Weights of a small transformer language model: 12 layers.
Each number is 500 + 50 x the weight over its row's rms, rounded and kept within 0 to 999. Layers, rows and columns count from 0. Numbers have three digits each. The size before them is the row's rms in percent of the matrix's.

# layer 6 MLP down, 384x1536, rms 0.0565, rows 0-50, columns 1024-1151
097:606560472573456554508510543555455498508458442545499519543499414487491440502470515449518526489544412511602589546420530467555439558625435547551429468579594572563452462451446542459512592524492474561410550539541398503597549480440548568477435553488389498487534525568548474566541590517487598673518501494457553546478491462490525540534486515533547468566451520466538470442424540548457419571546
098:499412599416440466485402481559468472466469472446531519416505518474480444386460547595458456462490555582503414520513533540480442372458497492442492546420555500498487474467465447471510565561514543518476522524463494410529515427452391470541524457455439433498515494520517499576517440583506569459467443538495548414603480468492499577524461531469528475569626486492519446479467538526408430479403
097:508487565481536590469494494460460559497493482445516560520524478514441513457612475455486557477488353434430554472450427590586570497555554375510558460490507463454534531490479440581503427496548521423517502366493615540486489474449501447467608453510424460479455510515487513441550521508507518447557549585511541543556405485541545429536505458526545477450573457503483611536551503508531540528573
097:486406469400578448652422492528546535481500425490532356489529560517471475569466502447551476543531458546521424505482605516516484615501565516508530607504505523496436566574452514426435494406449512561529515500524502490521536551521481443560530489484445469488534539492500438552517508495505547499462585551497542529554549509490468526511609494554532472545571471500432431442560446473485481490466
102:548465636542474496479568556441495571532589521522488454532594466407565557465436482472524467553493514485464608498409468517545495503535495500410570475588407473444548508613542433535386455510514501528471385503487518488428559404526429568485434540515545635608527554525352476453518477463588431509554506506491523511505520493446528505483527437492425506464426507534448500553572496441604594481543
099:566508503515585439454542504506560511439592586519559480485492486532472525502498553499540553515521506402412491540485585494536510474487459400452518425450483590469589500551482449511559390567606568574498496517461513471531465557550420419506480472464415529483542504460473462466469560509524545503541480566543540458610433572515531513483509622531534474530580462477521491498562515499534519550454
101:515367521500462412502506534407410458488458541575546489556447458474448472480520483513449550531498497479453568469514506534526481565542490416508529448449508407491569478489465555373569495524459511588529516553522531538469490537477565568477597536560424466516574552503379385556531477487478544431584486556436580504527550503524597544447582581489420514445524443505452417547488497512522501506498
098:489465632394433485442550477491463493457430408489452524482504501513508535513591481525433462574586602495554528576506575556503518470568414611536549389517472476570576497582565496499518409570483562488454527482569562506518375452553504615480489454583551467426528443507515398519477550606460565574424459538486512485594503541583482530518401475484558530565498520380568485476495404674465476505413
096:558449575493435420591429538454492352602429549413469514555506516518454471475498517522496538562566489466542458578495501390506655548479496496562471545626423533421528610506526490555560435517509507472496566487448509561430522548506475565510431516463506555506564522433498463458552442475437465558551536502513480558552518491549513505501534481517444467471491533548436544473487456458584432556468
099:550471542534555556558484525504472499450475556499497462494521524542631542469414525512567500399454579507501412536490589537544554492550484487513538429533562524435460573535525498499490511526510502473516453565484544524483577493471523547445443383551555450414503562507379546634479553555466473432595609585547523488491553598536470509554442518554515556496512495518517560371543487440475506489436
098:534485531509425431481375418508527601519504507484517587515569446501523468433477501477484530608450536535526443477566563546610512518499459493502476523500558488578523484433499511577487495404480422485472484574469551434521498603495555524591493445510504454539499520477521564482438504509461448508517541579543466452589471452586513474532491435519443449527563546416472576590440475541471487503492
099:519493550488533472500589535527578496495439421494484412415457495513516476501409502439502585509443484520528643392448519471552453512535533491518483474573513477505527470457530506479485598485596454555544525458471517441503492426495538517402390457526449441555503530609558502497500471525511554452515447485634441486513575476449522452423446545442474477542480486453592493487476437524515574394610
098:513428523475539450499470474555488399458498429436595402500501532563552421553441422522516537464459447471515458500503529597588428480490504548549512493564472489557501571544565581493501521477525607506494525452534435509588529571569396508505537537486507527410556383513484524476586465529461502450524533477470547570539556511523527564506536577523501463544517507439517519467498512458464472509548
103:474506456397472486540548460451468511527393484510489490551480506512536442517598554475567494588529514496478564360480498547531599486409475521561486583538467524535551466530469526497546517549536486455478512486569542556557523516527615488422531480448508513573456558571509476489563581517544505545491491511406533509548496536490515546511486514524419429551458477470413448446495468398463561489505
101:553525334418546497418590566476516596549502497479497472533544434415438521501484444579541467495491550447482544459452701545541479610436503488528454551527462475506470445494496559498490468513499572455406511483576489529533545579472429562485520465529506478523462565473430611544504499446444501501489543500532560446534508470505565487425478398461444481402412517492469491454548444504532539515599
101:531438469610463522466465547468663553511578435559529459448497542564504604505470365523480488459517416446569431570484533512529347413494513458542504512525572459479437571517483546472447479546469532491481530413559459467485597370550474535507490584416575454474499536524492518586489459555517428559536484357569398409445484475505477464539467439573548353493509498495548590480572488493576525510590
099:528553483539509470505576585551464464515528525529446411619481559488601446472460532497484424509497418524490448477575512518521477511609504530513493490547484528562455517518486589416487622540463475444538484505453476509566480608548467514449450563469454498467505502487447519528564477522547459483624553477496443483540495451541516465457464561577478474460482507537494485429563481514403393514553
100:562493453437481568527532557515349506576546524593530581505510470518548599472499476600512494511475438533444539478509411489498504551531519480500457484492598448562522522518649502521479424508530512501519529454472465482503464361582501570492460506482464440471507561449521429538548620488442484517481521500367517474476535548584525562479494538520538635477557483525588503508404500511498529451547
103:410485558387438565480490509476491546428416509576532577485553464464536552474482416545544432510412485565563425495499551445494599433483630602470523551439531526492607558554468461476523591470584504468530541498443504504503506497524504542558542516535540425536540492588555637432530536464480401481416430469441512533559571456532483496531576455456619519534528589477540542512528555493516525523497
102:445497566530494540511471497604538448498468515431490545512439515446407493523497522501541500469388509459479511458487483578582484536519529585419473482492468466543554440630552503543390515603520487516391555464456487484488468565543507449394499525424456583486462553537507459459533534480410402572528533544476531530455517381482548505510522491505482512481571636385492518558477471469530446587506
099:569451367435541559458486568492435555536534443526435525536540487480497490506543488532553443527541567489439431562486517486547540515471486600578446487485467481593604448532575424621503556491557557529523523494580543490577503469492525524441469543461582602492583453558547500547581554379454517527568483563542610613456546553367515561564522529441449535571580536422500541470585474455487592488508
100:521526506507418483513540507532533556489516491502487500528555403525484565408412477512453550540486445473525548480461485510457445579540512518514518464516519494534633584425452503442506584538524496444480504566458441611491440479412434524455599576455385534511485508457506492618593569557427437566509492527537470465506576477479486579525399530486511546560589493517508544540529580532503473521569
098:490485421447484505553506505504546528579518455439410526526514438419548538609532534437430527592448514473490485471514576475472599478526478509485523523528522538575438494515456526476563525533540431554447435521434502526528496505524531569485496484515427433630471376514484511493504507528461487541498481504459460469463507544463446475550566554509440456480575432510579500508452516501573491524518
098:613483475469535442491539488471442467439458568597540465515503413538408460542369544530435530532514433529488534450614549465507543510485402508498534564556538598536429464566525515477583440537477484474557519500414542390602527498484543611530461431457539489571550574505490513505461584415493578510539500606459532534552567419559517538455490486507485504556481593539452493499474630453565531461508
107:532444505402559492545471507534493534419578483472483440485482569465487528504459512434507516521523493661613519469494417447468555515549497554537515493456484560487516476501426473471585484638522475477521464472480511493382439534553494558505432477458546523564523568559573570497547565462579557461415384501509511528552440473507540559546472489499509466610527537469486460507604521471464579435520
099:578403520404500497476559531650471490511471543480591518438619495412578408520413430412480632484548500593516527526469563553470504445573552458502509518409547461426488455434484457396496454503481452430469526553412563523531521444488516522520457498517493466553406536494549538492582550399453541622545480485523509440475533474481445504475539491489446524534528551457451567514491468527549441515419
101:488450433594501430485457516502588561509488482525454624470568472544508478440588574533417484565563548371506547528528530550375541539545473635395546492372540570510530461565483404529530541524431505514412565523551604482441490605413410443467465523478584519476526485525549470530484438428487501631465425474481543529474420443508525499498548517486503570542457542602405439555484491570447527533475
104:523575403490485507422400572488501507455544539556539474508503548462535564473571427481395487468527454521456578490537443463472511531516443498460505458495450594469553556455575417538504472526494489461522440448439534481429512485551538561503539545518479443483586621504436558543552426503434543545530484503549438480506448492573539466453485520517459444564498522512521539491525474467476378464439
098:512459565475522488583514510520413492454409553503595473503344507434526501535451480526452499492530524493555472508496547599514466514455594354524509520552515440493453517525401463569506440514531469534449491424491487471493539459496500474499450519601494390565557488504466476589543548454479487463508474514543485468458549469512561544509504490476485470469457593538477555535494480582560456519428
100:531501549434441524397480583554524474467584389556526462469519531578505480543540544512530446520492536493621541456454594536494440467478438558562598496440528527548478531481463448519474431372525543479530504528496548502502518536510535576440504491616483453591443457536532541558455555486537523453405442455505425505469587512475556395505591506577465496484554501485464493495472529471472529492472
099:512469542529508486406434516508542532497546466526503538463537538522460498401472509465568522572520516508593494514514482521517465454478406448532481509570483518478539550594556527431490535557447431501541418473576541494543546501513524499486458469560524409520520408461520528507543473568455459479463445522523550525424563590558475505567522488525421463468544450481500549465533504550466564454530
099:470519493553464482512563516547444574545517500532415395497539594472487489408496518554481564531496537458549529467517523509468446461533430485481496436521450461449526440567520426504484623495680453578567529523511436543425598478461462539476543493441567446479549502476486428523424560506469493477546556509508488469542434487462512576506602526573414537546571500531404509397535508640516468475496
099:484494493550541497504524545475457385412474457554420502485477470461542511507527481538569471452490443454572554440509494573492484520498540480471488427477516472467475523441503599505437469566458519588486478518509588462451434496534523425474536478502479501529495537594521389440514423450456484529478514482385425532484480549384430503589553519444533548488579434482537458561448483392421542568501
099:450539489579537547482440551505493514483516399519500538559592537489442549450532498517417525576504491573533536466522450483503529488475510447481518445478536479529584576525472496479490520541503583485469503549557448536539486418502488456495471420460488499593484522532461573559549439422571529515461480535511436589494531547582484528445635521411503528491510527495607560459519486598497469546505
099:543408500543449455572501458421476455500476492476564479443450419628508483465608444530549492464424454474590483469548455504545496612504435531516553468471476423555498543567429409535540550554458497401478565469431493473597504385560440472534446472495519508535523570482476555576465531481536570547561502475491512542498482516530494550473444576498411556497507520434534486545529451490452483422453
103:543532522538605515441415486490448559438535492551587482522488456487532533573548501500560497556541521460585485484491610526491448495611508429473540504460527568539530478416476490544484444522484474459515586517509553604476483540557520513596507541605418457555496501548443433567535486512533614484473503543510430526489506515494513533501533478533521382532467535461448514457465444547474617548449
097:549597535422577488433567394547499498452453623492445546473493478467444442511474573459512598488473520498505512466369549443575462425518459473471504527501488434568504454476568486557576408534486443573481474521472454493482510453496456440470472459488576459542540418462418503445514442665554407561408471558449490526476507455538465469447537490501435488482430542489472551443580418509458436584457
100:508449563535483570497472480505452519463554479562435485502477530543547454552434399496523516377524628498466525527493574499448472402550538495537493486500414522580501539475464485469501444501561521558535511601405603380500490549547508584582525468505513561431560471473524514508516630559476605439475601521524429591555403532540501549390549547483618541506436465466490426520498432491464549511582
098:460486490481578501403536374501553503477497504369483385485468538461495482559498600502454495534541544531575484471550429505522444583397473466512519559522457509415497451430563540530476542425509460469510504486484444537473535518498513509551480471490561494474504523488540434440533462526501482518475439446504496501601520476515576531413490558481512513520531558558531581590491510484481490425469
096:396492448525561508492464558483462478514455477466516561462519460510469571526444605586491483471491469515522469464471448526447540430456472376512522476554323569431487516475525336444530566437531512449499493486448516548528561505463544466475530569449455473488484468494565547445443550480531387452572549517527423484529479442486515552579556516585585493494459499453538546520429566467545580515475
102:398451475561450499472426452516488539543513578481522413497540441589513488481491510537446600475548455535511508387455476504543531455407472482529441504451471479553487540471508455488490441632528438553459488401429440403529474452514538518508482543406466493549500436515491480450409486494507512402642406532415555529547572443497471486429514487470510446531531467536410543549503484369411551498383
107:605514574501483533547580482573631530542545453435502483534509507513511477556500578509544454498525433540520535453516518519541506511528595570480499524548504502526507458586630450564506509455529534493422503585513378534604462431567453470409481504396544489557442464455533404363477524470440426574466442437522531579609545550412474515528374537475570499497463418600495497464437540533577544593564
098:514503541534524512556475396449486574624477428488554547482496548595606510510470538506633456578484491558543450493512544529553518508500486556448517463575520535522428465503534532410544532568532545570523495477560411543483545522436523444434511491469566563600465439495399473485594488471583495502537522484439480503488491542557498526454437525455590561464494528510475513494568497497471544423464
103:455506477519528510473411490571582412486452564533500491433542502444496553572580541618376575453427491407508509520583477435497508488497572450525520540571406468509450477478505456475481508466397517518573519484511469442532552558571443558540616512423459483469459487587491567541510445586480367494574503469524600590526542539524480532511560549500499524384486448583446474522509503472450492523431
097:484355544453561468555494459563456409443598381484462414503475427495532508508501458522461533514513484455573498481486449501519504428541496500489495529485411478488502488558470521404466482452566353555577518472386391545508477537521601442553550513469548482524515567509481500403577372633479545572489542454434461535488459531550602472466506443533508537509475469511511409464584484457386514476452
100:497465460561519555530487581393465526491519613481440535497496479479500495382447455492454486622496474482448603555526476435416470359464478491600499552457558527414382552489477522541471493484512437460565445464518473519480478519543489468497458448555472543512555476584500455524543502357540526486608577457503469551630412425470461506505505490497490465544430478513433492459485545494589506488447
099:559548498458460529545561594429537546486444483486428503544537458479526510454543570510490547495456528415491525469472616332539525471471517419439531556476438526492387456460435495457514491625622570474621475396567511485471528458538547577596506498456427401494445477493543437520571512536391499518430430511503385524487463517503494548514441560517483513540565515440536495499438577443464503461493
099:512514516470463476631494433477516504482470487414519601523451549468590489452570445476579480515490480504415619517566519447425519477526550518538449548542514546469543510481376524512463458500493553567554428531495464464565407615454518484520543529525503584540468463483611471466480549458446597562445429465481562535473514445422505485521490493402541544506515468452524469479502501575488470463593
096:525559416555542543539552508558513447486408556528446427485506549539529509537394535457464493393449488514519611457543554495496547453523477528478571483550537441524540489575319483472558508498449428429534527426499507508529607491549594322485504501602530470549480467505574622445484647595486517511555513435485471560550546468450489470448487446554455479443426486428507492405498504502603478508422
097:497600424451455559475477538521449557396543475504446458477554556483478516481515377520408479553466441436366567457532510503477578525547570552501492431518579485479483433514454426438476391513501531532495545605556568572408479555446507413521430508528501575511560516427459476476469513446475507541547568517531428454487450484378513457545496433560505453525518488509528509482522499550638425520519
100:589451446489426407501549517583506501424574570579509473512542520472603519458583598496489483516424456470552419506433494540581535480567355460571525540530509562458576478490542441467470505458557535495601483488522457457510478489418386430533465468566485441605487539560541439448558427431591477455425552413466440499530468478506548449561587425528491476563494587445530447450575454502490517489520